Weights of a small GPT-style language model, trained from scratch on English Wikipedia: width 128.
Each number is 500 + 50 x the weight over its row's rms, rounded and kept within 0 to 999. Layers, rows and columns count from 0. Numbers have three digits each. The size before them is the row's rms in percent of the matrix's.

# layer 7 MLP gate, 192x128, rms 0.191, rows 129-191, columns 0-63
086:457501534595538448474531466490438530514519544451441471477496469519428576486486528553477457491408555561537432529501510528475469546483521486483594465566443437493456564443433638483546551493443426
102:602516466525477459391548385511568464472501560476485447517561440571539502465508413534485492573546573566452546526486514505500553475461448478527528455548420566393438477562547470482445421558410588
096:450396471555524490426426498611542435540482516457462572514537610399497495473471491483475452462422549502453461490486486423484396577440466451429559544445576496526505503528473514532542484481397529
102:536529481607403635555439484540528522438537492506524506548534496441461549556487518542546439545480506556440503591499491464517445516485445505443515512434518500521408464574451455597483478446600412
100:518456530480387502528598528470474370506491553574422581486551482454486500517562476505474540538515505497587524424513545488497416494420479541520574479532410417536549505582478490497489486516566513
091:468504473434420536463381458515412477473510574547364437470469451501483486529492559552492487579530574478521552501455594481443555509507468434500522524476466449550519521586458569515486450541521533
105:577400512484614525595523579572583465482431496548462510533481431452469461422486524499550462479487435532496572578525510522476519587548544433509540487474511515514611418491511560505474506539526576
109:550449463437484593408507512424481440469470516519389434511492486524453448516546560566535410453509594510551525492527447660505509454488550460436437528469473397562543533556445482483505514490499488
090:515433501468492494519423561535533450473473568478508453494428490516522528459405463538525463505370472513484485542496663555488479547531516464542539568487416503545500533566481555492489622441519512
108:530532544489426440546470456443462468571519494476580537531570461527487435414571495555518449531436579484522400498419472488440545475490448512508602612564492548459406449549485436607464467451500487
097:651479461461547480398500436501585491533473531455443531546398498491544489487517595506472423409504413479556574601538578482490426499468552416360501510459433526459543575492496597505563488533593452
113:558613576521506530461492467487481489552466516439478503456412387581509583526513481506512450517479528402457510461523536513491464496409461437450462479495399539464510528575431555595505453532580469
110:555472517482409473550542450484516521398550422526460502520559478445571545593533541433531577477500520554425475589549455488468489544557444472504538533467438534456477526520454497490338498457423531
106:587530487519480441433544427470509478542596516532458456574571560521504506521512496492485454580489481526437510529486502490532505547431482557495523484570525527561409495529515660483482538613552567
104:511543447492544529526554519499555476493503487536551493504532489502531593429542549539491523509548469518609460528514510559507555512398492582497490510517485476605537512519426516421469448499462492
104:496539516432436459535479550464540488535580517509457554462570464448556502446507519476554508522452463562493376575444435480503622516532609504397635547527418543548502547492500487429526524505480475
107:448482523486503422468602446498505539512572500479478450505469548541505575526484611419382506457416592503446498541415509503455515416485438539497437557437481559435452505532483460514520446489462504
097:461510579580414602412510508600460434504507540498481521527372465460491536465517424485455518567572538448501455441542421495491583473525491555558509448495462564478491471492477379465545419445547528
101:506530529467417436506505509508490562547398583522567477520461504405587494539438534578450544469432470609487431480437434508525461465551543520447471585448562589441503525528500491437506550504503482
103:459458599511437441493495475594463507426539484529515493488462397514504505479440478528512589511514482480390480441536421525520457413605531537497533537498452442469556506539560493544468550527448430
088:569510490475418497511476507467518498420549566443575498485422585408484494551507430536427395561492576528508497467516510457472566458518528554472527493546477503524511543504467516504406468457491451
111:522518465418538527500496443538521554455520544550505448454512583513500525416474524479488453471465513573417570555385553489480475550503547516574490438508590549529441530446446556509495492514456542
105:561474536544413509394470462540520516445574546572438476433572490471454551464445520572508498627517510545495451420538455482410514511449442560456510525497455452516526490487505557506582529440557562
098:581467509474553504492502447545475470472509391436465464515499558582471501424544378477483419539449425542568408576531489549495507551541599481571526532510412488586473529489575464427508542491479545
100:502578459564373541445521492432515487432538440497521586524568484524491492509476466509574506508476407354520510501550437476491622463502512511474582435560534491451549485538446490500412463501431562
104:480454463485503510441540567459472417460483498455519544480507484469511487528461501556595521556441571507496510594576536515552500562484468530453449520625489687553505530572507519579490514476605523
092:470555529511575467504553489523543551499482511477490471513557424520363620567530504541508510577493485508518504499568584480452527516461475547452425508532559451482544497441483516506532415505531588
096:483549504487418592394588427509440545505529555576515462464438444546472520600495526468425548501465547496511419550476449492491578553565463396494461568475471486407467422527546410454546580479454457
099:553492455566481446479456371530520561501475489495435472510601480547565490559579463550482454451451532485498440534499544493430595521475519410462520512478455452518506439448446420534460558549501464
100:483530516420436525581482445512544527592473427436471503450517591521499507520543454471522464558498480505453487477490470393509455526560398390404502508391480553525572530550539478488473594561543518
073:519524506559477574359403514525509461485540493490536493510467411460535588552510417540462466572417546488444444486442492535456496522493493487453473527538497543487525567489441468545509515546539595
094:484559463555450570418517530475476464375504525511441595523506506482448555410539527458510526445470521453518468548567456612420465474469614493488461518479470586446453524531535531517419588513607514
111:491542521511545493445541455532597633520512453574473511502521507522399528350493506441473585476555466563446476624475618486512511580581397471448439478558547521577563453507540513499477531444520515
113:492475488451455441457535458471398463476521525505523522377557537439471533444570443520446471563470558473477470556487439460494447560552511534453461507461556621473556576470466442490562480454536471
112:478498460584447493534461524503506486490494449573488549575551510440438480504396566566474505468561462503479453436453432560418497504464546502523464474534485440531502454513664483506491460529435469
109:531502429458389579384434446489502490503564429471510492449546417472463580514618454527490553535409456487520496438478524472512466518568498447506389521440585501545461436483545498484431474384472382
096:502468574467414535452572578515437517580449471575499435516523389489541396471460584533482550429561449613551492467562510555518541560461539481526469435591564392568563481463578544460483540489511581
122:483552433450443509428559578419499511499553497522440576497559548546406518479430481437494502523568498495541528566568497458452566460589487522431482539523537517465516580491572507583554484506553575
090:550509431562508582499462468535522399497478550532488446612487547543551499617482468570458505503497540621445551474543573452534444512440512538541557559506472480487462460425485506510483466514520493
101:446496431517506414505416595526502513456567514524569382521434484504452577462416514532522496493470505436484588563463444488533493608521465521507448491493420558468494513418510564516517513532471535
093:510449440541528495488502492577467439563461585479539503477517513413515465505519541484418466481457537567469473507522494566488606626495501449503535587427479589469586470471542521449482601605510467
108:568525500481491431594538484502409495547460450427461551466508504546511565563589492480508499494580487434557517507464483532484533523514564576543529552519461555500555489469578496477511461440431510
107:469496468476494467501559495497526407426424602448523514460419565486518579559512574575436490528517466574520428596553564483501594500458458454570563460512526510518493558477455456501501526548522539
093:528457473523468484487454506446470510469437546480497472600525483487543473523544468417508498538542629560518506525576411494474588493486483429454435489547450467470524564542466529541489543579446524
087:517424510462616530443552514458493455533623499497434509396419613462587523503449514454496493492520499449446492530435586484609535420488454590509518481522511485497468571475482538467515559577505440
094:573491536496415449529478484442521495518472458511490534498475516531414549396584463539471461643505458562561479456593528426558519509642538578420481460426465532456468543574488501512418519463499533
111:460439492513545539468433484497478481550482474471403593480497502486460574467572561533475424491400427526520451491443521373379490502532411476460517536462410544557529499513471493484485527564567491
104:497463522516489556458610382462522453555473579449446499540486431458506524450495495542386507464571580525423514525545489470503532554487484538437515570451533511505464534539522440494463424513542421
110:638431518505513519427619421501519468519434551551529483547403504484511519479480531486462463501525441519546445545522481543421483451498529570558432477496528631526506477571495562506525403404486439
111:470554452530522366475575519527480388481504595455452423504490550554461487503470427518505517491488456581408505483580454483521562474513528448530505457530494464462564454554569540487528494558578529
090:558479513522435470511565517523600471496506524500446476439482524541606521391542453519506454422528593522531489574466497581529445482494512439507541515514506514508445502486510462520557566411500460
110:429521416570526460465527533446547468526539528491487505591525536546595586493584414519542462547500488439519508505483504460519514557376486517340520513424438512466551534513447554582540431518470475
070:550403504450467484546546407482461429504482519533476514542509466559594532513357524496558506504484533574453486438511484514478478411458507467450474499425535565419429601547582560534498458547479478
092:526516511495476524533516460489617464474455576533452470395415579487569561559497491503455466614497516543515558579457443513557458473555541472485424505556452515530475465565392570603532531496624507
075:586440560542542454459445451543546410472443510508564441511524470441532570463537583639528436560417479522503490548562534499461631530494476462361437504616503418480523494493552528529529516533446484
102:550434442556520542549558420511548480479460490541490422529554535471548467581532633539493566520478470482520626449500434510615493583480439606454521531392492573456514478508447497583418415499527505
083:578441453531623566580497533568538521582430534500418368527465625482454487514531561547491590540430501559414539584435519478518483493549492479462414544540514530426510502436503643493515451501489498
084:472473419458490482518537513474561456536436548407429497657465531417457459414515559622452466572418403510489496498507562425528537439500519435452501621473564592491536505552585489558535525522466467
113:513511643579511516477559443486482493459528489489535409449383424447596479426569585534531555469466528540535438525356494506484612453515547429469509478522531480475508389460538496516474510529506506
095:469545548526484520516412426550483483566418503429609389537532469416531460460478561521526584483452515489537578555438532497537567458467511597556487533477497497463514521452509514511583588456487478
118:539407561445480485480523535506501486571520457476540554509465495506545516464478536524504407505473519523500478490528556568431550462465518574556353470478542601511552435481584438452434554539504500
090:495447547539423440558395485442476464465490539482529530443469427520549556509436470541369624479496483499493560390456472602518578567578459399481585502460533545448405469409501485473526453542446519
112:529537446399453542488471440557558530471523570432504492618471472473595465511526453608530508579443471560469520500572464551650464581662475480380584463460489515443496520531478471487459531456463550
# layer 7 MLP up, 192x128, rms 0.187, rows 129-191, columns 0-63
098:551497465490479457457352540401545525400533452402528508504479582490528454501546579518503529488477473466471534568485486467467558439596411508566458496403533560421528523529499475558449480391534447
111:512409466518584454562552439539452584481555451501501499541460483521557537535384576412460486514586482437481491571506494550501399473541501537544531483491505461591615476523463545420429630444515567
098:517408472496490523579447535480471493525423472475521542524538583453432543537488444497469424507508498488501521403565507483495436490427534524497384511560562488563472516439536592443473593577443484
107:492484426480513528512482495506479586554524469513485519407539440464494506478515566482518490536476515546493525575388519464355504529481466440562462409550456582459411471438537524543513481491484440
091:518552520481533489474500487494516557480502524462442418460551513494520442487554544452470535540478439464508453421562488461454569475452480469554514532508432493477512504422407576586563625569580522
092:480497477428424479413553534540500416479429570547475499534443483500559499512467529524466494549463466471520442443495456524451527476429574521479522496608574470475446576637536527453481438555487545
100:511516505471496479537442530448483458490551551657559495533464546495618424478534464530471509514482473555543468493585489381577469581524438573494523580420479457533482531447484481516533454443469475
106:547534462496492480452463573480486514465447538550458519543452564392545632487522517491384525470410420593487526433491539375506563579508586555488490505421549539528438504492498387552533476548487458
102:446519503459506508467460469486531479464378515567537594543484518564485564430356462533522483471562462431447469508548499600581484562433480542390619538507443520434485452478562529472514531508492462
099:519406542545510517535493531396446499493543512478555519528454510357462551531499585516432489449550563512523500564529537549497487479449582532545366547507424511453484580549537562395572474453495583
087:488408440476517522544561456483468499501541460462538510477435400508525500548505462611418369419442520596541414392608490487438502544501463459539556490543488496509522435533447549368471509620480432
116:549515596550535479496579568385414408460491577575523520509492453539538550543474493540597468548431538562552481503615535450527470538479465493520462383513363475428579448596489519473467528495519517
110:426440483461561464504479502578554520411513420416544586575486463438556541516453505464520444504433475530510488520557496431516516544563481463554573575421390591470538574574442477461486566541467544
103:415466510473584560515459632488534515533469563513448504541540425439488440525504459443507550463514601457537440500542536497422481519454553475506437398553504465498493471455538480548501431534449382
104:465521476580491547559450522556485500443390637520493488499473487428542581455440549392472544528452473485572537487507534577471492570479535484503459385539474589463552486510443564465506534522453485
108:539501482463485451519513466460391487510491462420452498490480533493494590531534498511618554545509446571520477466482391581577474608559485465477496463472485484522560455466478433525469602489439423
099:489544569477469377515580510423506587636463510458532475510526494496490419420474534465489432518453542532496660410512474426516567468483573520461478495512513492490489566554363514475517552570557450
099:447477514492468492433556505529595475478590448545511506478503543526536454536443499480477461575563471465495604490598531479514523538463543458558483489479401535441475459430461483573515489533370514
104:515517454481529516417477556552450512578486427510544577510599494596536521495506461579474492444471476467591548488618532432459523430529433512503438513510455497451468548527495582548482448460537549
093:508511409530526508518444450537563446506544461558500512511500513508491502519477566471482483519491455481508474496501575536425524596423497535447388474451498500407576465463456508563470611503463532
094:515496421463481532449423511605482427537493532494576554472415425455479461448478483586438563528466472473641608441333508581459489451533570463537557498441559521453502500531491559467436499492470453
116:496526435463537517491484376418464497411473418483502460458613509550537587526469469506464496533505459454433494547432453485432416509579466445436465564569517519455501519437609457553489540504459514
100:556439576484509543543488545496494487480532467460489504533549537542538379518455546535459442485547447584565438438460515533483489425518523441439428556580416504545484501571523564516531522399502493
101:447554463470477443511586465508549467518525568461517472520519545429490523520445532467494450513518557494441446453420619472483465565561480551512429455490488507540502532561499502532470514630512581
093:573529612516498518534500491538516557488459412436448480496446535480605531560558493487533446553560476576500475454511509471484562502593499563487513448424522450457523493645438570532410535533515501
104:497444531469503391526517418455434494444554508413540477478467496594437563490420544483447552396461505466528448463560492502433477476512529516517415522461542599378439556537587498590467559453492516
091:385496528527540557429550434554493489482493472396493535468464480488531554438544535470580453494569535526497436593433478520523625446485500592522484481553544481417452568396598551484519522450537485
095:489596585501498499510526533526491384479535463511513488590482503519444426420436488518485545542463491468426462492541408568595502481505418437489612507495506540453583451513452473544451498462501480
104:550566532549497428416532514489400476482509490503527470596521561493579466339470456460478522465458493540562499490490505429587524543528542522488417410523484519465557563504539489401448449483457497
098:408515575377475447483435512499450504489571477423621526548612516442502458522503488534598471535517527521508462437502568468494482481490502537542390457529508516564508590491535527462505540493472437
104:546520510421490450577553529475560418428508560551508470627541489486455514466500578490621473497518485517462526480505456459597523469543459483444562460425447521448437434617578546487449453550430493
088:434485608564503438555447474543480518525520452515501561562540493570592567447450508440437532480454550487532408445564410435552449465592522556492463527578469459478540490482487496520473444564470603
104:541491413526465455509451515513456504563521509501442539548443491527427584516543450528644475470413498526578548487481515550453433533541494552480451530476528603355513502519537472506527484493490348
109:498554496425455497516515465437366437538584544455464490567508555531492479478492459522442524411641516435472533483464469489519593381566471577446523498539468461567547595549501513570474393580465468
107:489576518513426559528536460515441562533519463473472515586476527535527515533554373436517500554480491468402449512584580434554503431536455501516506474514491522414456575399484500604456499470446425
096:484450464503538428413569571466477484453504502474495507532481434490544412500454479502539524585530478580490444343555461535469571505478576568572638564551412440471535530517547502499591532451444538
105:467509571536528572470545502411542494562521448581527503582493501528461474396442569551457546484485535550516570604452431643507548523451505539528474537434456510461603533549566531468513478557535430
106:488593583458551509495518542456454432579468569522481441474510493541412435427535480525544482528442535476446515502515656402533465486439519559509426455506548553479452560397466483445559594502585465
095:506495547359515538485584415494506466534519471504476422473457472461448633467545561519403434456538427485531495514505484526524542542487502507498449585533447464504483531488411503435428430489547417
103:579496484537460468463449470466508479440561541526444384506523499467509490470533593510628420453420520541481532497488513507565492648523513480431479499508455457485508518475511479493501447497452557
096:559505549589541488523513567512440519489511432441606374548540511568516527403527503506512530532477460587563530495406464433422400491580492601533428470507497458467416535590423487486508559433537457
105:516460483572539528443554464455460511421491539501436577614463489450505403476428551558565520421556545493495429492446520490517509477437501524520513475450507477529528546406443393496478543471499540
100:513486426586512506531570585501409420504508451418459482537480501490515440488552436536452478353478466546466560515450524542530475453482513492554601481404561524476492601486462494431412511603480549
098:554568558503436531469488466673490530443448491477534553537485443542572617451499491448416489442572483524456473489475477488502440428522562514434412573457574467532547440509506483438450496451451446
095:598545498469489478538491567543466476377478531399475521482518503492554557498573482397566486560505431409553481414500521435408495535471503508488480537514502469466519496389493558488510466511525490
101:484459536511481470528441420471531479535532485438481486557504391542475435492522552466536498593440520457494527492482540482402466480463485537444585470620527525516555442498487554522492531498503364
100:614402465482548668546526476460450388501402546423508525452453535439474462525543461548483508502492459564468529576475455506600534508513549476524494489549620453562437526555477497438499572410529484
096:505453477464531483483438595460534551542493529524387540560493522520569427496457585480510558410543462479526404534445501517451533513424503421524513409507462381539445499530505572456391598599542536
106:525491527551414500551543538440439511530528435492562447502502514460508543582505449509538429466497526410489508498534469523503370512491516460554507448463543404578371483561542419523392486486397461
110:519463522451522517492441503493524454503559485494597528557455472618580542524466539457567455456503448551513453483454477561465591478484547456512409509490468435460492462539487535484531459440514532
093:443407527480504499426546486414441443474439558558582488515486426544470449454477603485539446463485508495524442548470402478496506532455507459481549519490499511567475490542546428516576521534456570
105:531458481524508482550472449460517462518500499496540513506481498433415413594492481496463471469531502395447487472437510557492530507478433479453519507557501478521460489556569504505434546447502438
096:534508447500426529529462472534559475483553563447537470569486492475523611465475461550484428533506564520467530582441563493505466517577494433445529510542438613512521440488481506501417512471420571
099:517471531535387517587531575675506546418464484501453501551582580391562565515496538463558529563482544532464512483595518484501587515523588441560556525460478502522485511494443519456592512493558578
096:554505567577550494472519464495484519512420474446390569472399486421469472432470441446503570403492463533480450456529467550542535560476609597458523481438550574475546558466542469429541442481464534
102:397518493503445516490522547495493500509441577555500559531522375554424534529462549488489448446557486543528483457524568560500512622452484449478560428436509435555494424518582550493443567544562557
095:566471559474518463492509541502568562426487521504530536519530601455534492559554540555493414461442546421524508410474546486615504556490467519416462482501411516455478527491408454482454429453466514
098:466580460397507386431463588462529427519471447483500506476477542633424461489543475524459573490488393422495487529491550414559449543509552485448450444579515413555448452480415438574574543519448500
099:456456559471540468593498520433546466538522549481460548462433437509400537512478523504491490531481543430487443534541508446478477418496428490516480535588511456498522441439555490607435492436603580
096:490515589477521493513450504573494489490366556532509488449533502518520412408537529502493559489506572534573483501454578445629537501538543571366524516482527527450471527478578438488462541481514553
098:534494512563452366491496516485479424469528505607526496471516432529453455527441499460465446491528444479468538542442558550492469561542495540513563520447540478532523527495516546497542563577545438
094:547477453449520469376610480481505545494422502485539400484514536490407531467562479532526458426559470565526507419519554497545514526482409513556490565545432490474486502556482437513557444512494459
110:443517522504423453543483560490517437483464492505466541507551550496568602475531530534505584568583452485485535432446505497447508432547469535497521498536378527479463516413493423432508525507523526
# layer 7 MLP down (transposed), 192x128, rms 0.18, rows 129-191, columns 0-63
090:448464553471525548568654458537482483406504447517490506593486482475473542490522453449541601469522457511469475462520394453616476539457501473518539505481472563421544428512456476515498537471478424
106:518560465529521420469406520416497513506450475520551512514348502467490556470553572412575446508511546538550563541434539453533487468403528493576451511551474468420454505508449549473434564525522529
099:561412383537485431436470493577524551481486514468575521466495506492477423446472487460436455550467442502389444512585538592519466459514563541565511506533449456480438502404487528500475552505421489
109:501611495479575521519473546557527505475478492496547512543581530468443576544541442524549440570546444554409566532583514532461470502488530415417577542481523453522495572530511556473489512490578482
094:444540451490458533546608490496461567490442452533431471521485448442498485555423526491533537541536452503496468531501552443455507525589473562530475513493492570511517522455523596552533450542508383
098:534502504475513530408450453510521512532496624500521406474555453478470515458491483562504463572493595510608493507486601432446518498483468495485511595447505487517532518532670562515487469502497519
106:461555520499567502469485471461423471490425603627519563544484524462524467591550449457457585455430450510437542489491414443527497485485513511582538518440527487580483554523434498442441458480472395
109:534524453457601482474517465564449574497428509447574391455433516408479478548482507432429421461432477523505464445421471556472527467442514499513460505542421463498516475444424419486486511473513364
092:485464614539519491455352506494493493471579556533483482475526464557457509390483612505468474542511548442394509503553524443512520512556524545513514471456569473611546507478548514599565490527501625
102:539447509490445544535610433474479531564469504514420396512389480380493512487480541504542483389482538518457518521501435469505553476526521578531390476441447489548586449518573488459527448557523465
093:532482545535556421505415513498393507390474522391503503502653517541378424452486459568515473482423461394480435539514445515569497409410502438495555484459521512501508585439495496454520513425454465
112:459491421521400520536466457567538498481469403406436520526456507514525513442464505528455438509585444471443531544429454503507443522440534574452503530492535541547537448500546521480559517472529378
108:510508495499451466554648533448483500426504498446554576564534523534492558501519448522543443560540504511406467523468482551472400380524450477566536475457538511437463551508526520502434559533459572
102:509428517486456522493599531562613491566474463500464499531538565586410513587505437506586495411554551470415575468525522459437458435479502494569466494545552533493453572484543580451495476464494508
102:556493534486411515499493532431517452514536440483548469503508470626506495565502429531553496535559532607588501621455574579467437464564508494442576492587494437430507547404477524482521489539514484
105:447516543466550456507467576474529534532503513545439529539502566550498558524559552486463536551515415503463586509517528530532422439506439374512444472479602414537440515485480451651445558471475465
102:532567384535484403534493455513530454505558423510539512451439507455380472461470549498474511566477574517529498449430420474450518472514517446451399497481464532458459463512469509530579529481532430
091:463460564559500487600449398496519529425489545531472487527489572524612562523461512522571566576470411563471506600529447464546458501633548565417552504507504494464512518444553496455526552502443540
101:524454552487503489514496411457549441559521514478460515466493470487492455548446440487464473452537566526583462453453495479529370582499492413471552516455481491541466500505474504520467508471547552
096:551494596565455490542550514616471517550474462448474449510427543606408512598459591453423490434471498511514508456515494555463504438457450537535488433456460494545497502645555467526442498470513506
096:442490426420451529448466422563537589490482494471482525542456525500437562423498468557493423533449444396493625575521473415499456628560505444586494514533499573498521503505463599484431491473580437
111:456442527501470584507578437432478577423452504502504452612457518457524560459478516434526509538508533584470532489511534458526535567451494540507526490543477493486480496564534601487528442508551451
105:465404514524516547508505483402524520506502501546490528449411472425497508484491499484478566499396535511409519528541551616433542534522475541464438527597383451563534485462411485566571532576499539
099:470557470467532488515555480470454507443610532533408555584527511476542530490463401552559527543422535513391500437545399461534539540425515490447513478506522448546530664503454503518562509542473563
100:610484445512450588445486513609562495495492393492556567452486497441510480483551435410521547534422420441486543435472552539461476462555519601523462485460627449408468483486512541471477524415536479
105:563495521449482558466569512479468543585508452474436379522494514481488561532561500429494484528471515583484432512461528476527544584441518500571493400399372433529498569486417427638548494541454467
090:475463530444530479406519467476495535504599565545499521506452505490449468404489614516483486533521361429495464461485573479527518533571569449432517569421461553535502412503556513481514513478477544
101:413552522512400485495507564460453526525502514609528530527554496443560462407497542480529592501559505519484443433566472547591380577481505499511610410507517520502471471468395510445476505438428469
097:520540445485605474480535484494449444395470335527547580470578455539545484554485436508567486511492500510514561521515573448547482514495543489554481521544433492511554491501545511426644496479515517
103:434496466539592505496491512512445463488449493625606506376501519477516479480517522487405513568508516449462412514497522481600487447612506524509395436590489547525470438386542548492485480499416466
106:482556486552468500499525551526561431468513545476457530539548507476470510514447455583499492546479546485414499555556450278493557500493524457431495543465559535521430579493582480492438548530514529
097:552471564519559437547586451483506508401379529476467491537491513486533430469415520531594517519497476548565472416452482416517424534515482459539547449511483556371413468486486391479517543499425443
107:559491521432555487461516476440493542529527553529422463488432458426516558586532526455443474428543437490508490548538425490493464375399507441534458485439548531456474530490567521488547586472508461
101:514436460462543515491463562481448476532528556436431451503469497447542456483570477545519518439509479475578411513551490463518397466375543517454597432487603582515535536500523357533441504495432493
106:547453478539476408529458502513486512466487409490535511536514551542447538506485512438607456527554575480519456606544449478497521438569543512513513539546556596423456460505467399490463409559499464
104:502536474545483427507568522509529478533475561527424523516496534404468493609448499515534464537604542465501615543553573552453504432486481519492527544578532552381476520555564543495584467494492604
102:533403453555544571503576541480483506496507546521469495457424473548462522457508550540515401450528561454433488427504430414552511536477478473486483448500617456446499504438386543585568561537484484
104:518431438504535473495424506562501564528499438457456531504509488443455494521526583444429457387530467479500498460555486524446501528414483405511514507455464507514459444420550442442409441404513410
102:524603477418541485531362462547565507452499552482544506528493544500497507530475485549565507500513538398483516395419527470593500527520492504446552510495500507488528482511468481581619565520470472
104:471501493438464519511472517486407491546476515533516409442565589617511493450533520510433523543407506418495533545602550609518496509605433524425449465517472464535598466457503417473494476418567468
103:545516518527483446594612393571357461525509556506506499642579505537495478438525506530487467488573476516495513490410494480549475564477439594535526519537585572474499533514461487486434431509498447
105:562567607569531631519442478518447426445543553522489533547503431410544494518541444479501518521501527497528653541525553463548494364430386470538460407492538527475581563526479537487545503509539488
098:462467517537399403582443502529484429492533474484513521422533493508487478640530594522493485432462485451534448416588437536474487490603494604434501523485573440513453448529458452546528494569480432
098:499552595428493543583581431473485479606494486523505561494499493462523540434531519564489542526541515577605526543553460531589455467552558521461539484420581478426476510470507408437477449430450559
086:433393491526567511459465580541566453462533493499486538393562449468517495409566540588456400488449527490467508559508535453501611510543537482431562488551560536636539490485497506572447540581550511
100:414472504561555518418385520453501456546439461511472496502425496506497455418595541508493491434462531544458502504515558535503486531437520511516642552541447491583490510498426465530486500528577519
103:480431516472544489507422583600455426510494487443480540471529543448411548460525520597424470463593485560567585412591511561456433509563501464398524505471473522522507585571464363476483527501582471
101:591522530524449516514502550478460485585434483557465539501403429509504491546547460434524475491478525505608441498424408678490532435471576485496528501540485479453515557514434508486411471398499404
106:426509558476508492553391481553570499498514513533495508525556497525527476574434491545564453539446486444530490444476479611501565502540484493455580512504487582496451391475549457520480438469527491
110:467478542514481504570552573605516478508490471465526500453560531482484412568491538514456464535473536452495411481444449456432521483533526475524524410395458475556471493501534425504477491467588425
092:555472397491468530528425482410584503525532541458475545433490601503478509446557497457482369493440448343479471472553489494452517513351540520456553511595508428491540465490440531541475540534511585
105:519465563472467507546541480475588495484426518548537501549437479461497398515452460489479541546456519511441408530505458565483482477536453398537493562524535468427492485556500490524532560593483547
125:611595487448393517605678469531558463437557570479442516516464482426420525504461546557532503528536532462489499501469425432469525490462512432514469515503449485457487560502553541509518533531468552
092:533528568568515538484491440569541501446462558537496469508489494462476422400481508539499438522483478553502591537424580499483492415522530629534556486506499394584489563517475532597537504553460511
103:467574566455500489605449495427473546508449511551571489550569523523489491638526488443508595562544523573547474493513524546457399519478487503533469518400463599442409403559458460415534516464557498
106:490484583464538522523514447456447456525510519522502501518479521487443493609595443562525411517489525419483367497603405603471522576536553514560468510483482497537508535515589513440415450465448439
094:540570516526513514500449522402502505442465474560604476456523524392537506603558471498599421517501527452510544458493532636426435387546471468511496491452457457501581490532444493484478525528531533
102:443446528608539543469393577477451579490492437529508519532575564471533442639490535422511451402522431600463502413544531589542526477456482486536533495575507432508530531587466458467509462503515477
102:424485540503431483576358414560516449493509505527457437502507524542571540438480495492567445638414437418484461437586506453531518490539624568544610508465563404497468530546510502494491555512521444
094:510610483484543423454502508469473529583505509514551496424498495513491444431463523638534430512473427444473521553546546554568538525577502471500518497514524552518545545388484467544483493410553452
101:467464442501503587519460457489547446496493548474448471513572450430542464473420416602584559495472529516504430465515451537419522473533526376451525481539553547445507442564583611450451488503449473
090:575587493426385527576557454508571539519496399537526430529560547446595523575451538418437585433522513505461580481565514540449483462496502489514472468428454565461414457473488407531512487493572566
107:566519436453531533488567530491462444485473530488496528525519520555475500498549561504509528382551526507504537539502527458538404452523482490510524528614483477500475569396403592383540539468553490